Each number is 200 + 30 x the weight over its row's rms, rounded and kept within 0 to 999. Layers, rows and columns count from 0. The size before them is the row's rms in percent of the matrix's.

# layer 9 MLP down (transposed), 512x384, rms 0.129, rows 411-414, columns 256-383
098,182,212,186,193,205,205,172,203,220,186,199,172,237,188,221,173,212,215,187,212,199,180,209,214,181,200,162,219,197,197,111,203,260,223,140,149,196,156,201,193,184,166,178,248,106,269,226,153,183,153,179,132,197,182,216,227,189,240,194,243,207,209,175,178,189,231,224,225,168,184,187,245,167,211,179,227,250,181,153,228,158,211,140,239,214,172,143,202,215,204,221,222,183,212,184,162,223,208,160,187,196,183,201,198,220,239,169,224,212,245,148,208,188,191,220,266,174,180,165,183,255,205,156,177,185,167,224,196
093,201,208,201,168,240,268,173,201,249,281,196,185,242,178,184,193,198,185,220,220,202,178,199,163,177,137,217,210,237,189,194,208,191,226,213,169,200,212,231,201,235,244,229,178,233,218,168,228,145,181,220,204,200,181,258,121,193,212,194,237,182,227,311,197,196,207,136,170,200,198,211,235,244,151,228,195,193,242,214,217,124,195,195,220,274,206,185,196,267,227,211,178,207,223,137,179,209,228,211,219,225,199,120,251,201,195,206,206,162,157,204,143,179,256,210,163,185,208,190,196,252,191,220,172,233,204,153,219
100,178,215,197,158,195,256,191,189,212,232,147,204,240,227,211,199,165,215,210,195,175,211,210,282,220,204,245,200,210,214,172,173,204,191,235,162,227,219,198,226,150,208,212,166,225,252,200,180,196,247,254,155,195,250,202,211,221,190,213,175,173,200,245,169,159,219,254,270,227,202,196,187,236,161,235,210,191,223,220,197,198,171,145,178,232,180,187,208,185,160,163,233,217,159,121,191,195,150,234,188,161,235,138,206,185,230,210,179,202,219,186,159,231,225,196,163,243,185,195,219,213,202,211,239,197,159,166,186
099,158,177,157,211,227,198,157,218,134,147,178,209,192,221,181,212,190,186,158,208,129,180,195,194,245,208,195,228,195,228,184,190,213,199,224,234,205,186,141,238,175,153,193,147,216,162,284,247,227,126,200,184,148,185,207,198,267,179,226,175,249,194,175,192,264,169,192,223,158,193,179,236,152,192,184,132,215,211,197,185,225,232,160,219,221,237,156,177,227,206,172,199,196,222,216,191,185,195,158,219,205,248,239,140,191,165,205,147,164,187,259,187,234,206,146,244,185,217,189,229,223,248,207,232,182,169,267,169
# layer 9 MLP gate, 512x384, rms 0.127, rows 412-415, columns 256-383
097,188,211,171,160,154,164,239,219,208,128,193,187,253,252,146,181,163,225,153,222,195,206,233,234,201,246,189,198,160,152,188,226,167,169,190,187,88,222,155,211,202,211,200,190,198,179,257,187,177,173,218,188,163,232,192,249,184,160,222,185,231,197,248,199,209,222,184,178,180,205,192,228,190,178,222,163,174,201,196,194,261,232,207,196,154,267,174,213,165,160,241,256,218,229,197,170,204,231,230,222,175,157,189,181,225,141,190,163,185,183,158,201,228,184,226,167,180,192,207,194,182,185,141,197,188,204,205,235
095,217,209,182,211,263,196,177,166,213,186,156,196,177,173,206,216,174,231,190,156,217,126,164,193,178,170,177,209,177,185,231,233,181,122,230,190,170,223,166,182,218,193,193,166,245,233,160,187,232,213,223,237,153,248,171,205,179,146,224,197,170,237,191,219,182,182,177,245,243,169,181,179,166,196,223,147,250,168,193,248,165,162,204,176,156,168,157,196,197,236,171,228,238,210,145,192,243,195,239,169,214,141,163,189,259,210,264,242,214,235,193,174,206,199,186,214,225,216,220,246,148,280,203,197,184,189,190,224
097,166,193,214,184,133,189,203,199,185,201,145,256,204,202,146,194,274,220,238,191,200,216,191,205,204,135,206,187,192,193,170,168,218,247,165,229,213,226,177,187,217,152,170,238,156,164,238,185,183,176,167,151,155,211,234,180,230,198,181,235,184,206,200,220,199,144,187,151,189,195,206,192,161,197,185,119,170,214,229,170,232,171,226,214,267,217,199,173,214,115,163,207,254,243,201,150,226,166,207,215,145,184,203,192,200,220,169,241,216,178,164,184,208,238,201,197,152,203,210,143,224,186,237,209,228,201,201,196
105,202,172,214,180,202,133,227,172,212,240,202,162,195,252,185,203,222,195,146,149,224,212,247,231,177,248,183,171,243,200,227,202,231,179,205,193,255,208,182,182,222,151,196,237,162,168,276,196,151,196,204,222,133,210,218,181,195,180,172,222,181,216,199,172,229,178,232,236,183,182,237,228,148,218,235,216,198,210,117,192,290,204,184,276,193,209,189,170,180,185,230,182,172,227,235,254,195,225,191,172,169,198,185,146,235,225,198,210,190,243,184,255,225,189,188,199,235,204,175,242,243,195,159,231,162,177,196,202
# layer 9 MLP up, 512x384, rms 0.135, rows 412-414, columns 256-383
095,201,245,120,189,114,177,232,175,194,164,166,209,184,232,207,184,227,208,196,209,208,144,152,215,185,220,176,213,222,184,214,199,223,207,207,205,176,183,201,204,202,233,210,229,176,199,161,227,214,234,178,146,232,211,170,231,228,186,248,171,200,203,168,207,209,249,195,171,206,238,244,230,204,216,182,218,206,214,222,216,180,221,160,269,177,244,222,197,226,202,185,213,232,207,220,229,243,222,220,201,200,201,175,227,215,152,208,233,217,243,111,252,214,179,182,158,159,230,183,225,176,228,197,174,198,167,198,168
100,230,200,151,232,220,189,171,213,178,216,203,234,219,219,215,231,185,208,180,128,201,204,198,173,218,161,212,164,239,156,266,216,183,187,199,210,234,207,180,216,176,180,191,207,189,225,190,214,218,191,164,178,246,150,193,194,187,201,192,191,205,152,197,181,195,219,267,186,207,178,174,206,228,208,229,165,220,236,234,174,199,144,226,216,198,160,153,242,236,242,215,173,217,224,207,199,241,209,188,188,139,144,162,199,186,176,184,179,235,216,185,241,215,172,170,249,235,209,185,190,232,237,223,187,208,136,135,238
099,183,154,242,238,233,193,207,215,183,199,192,205,237,261,262,186,195,202,212,250,174,223,233,225,218,229,219,228,217,222,221,213,190,125,242,194,226,194,152,249,207,202,222,182,160,192,183,199,211,205,237,181,191,200,135,203,168,174,170,214,226,186,202,204,179,220,194,220,177,169,196,204,160,150,232,189,228,199,187,245,201,200,196,176,166,184,210,252,200,247,189,271,176,211,219,238,203,204,208,191,227,213,216,237,166,167,189,220,195,248,199,196,187,163,168,177,250,210,164,211,243,195,185,185,171,178,218,189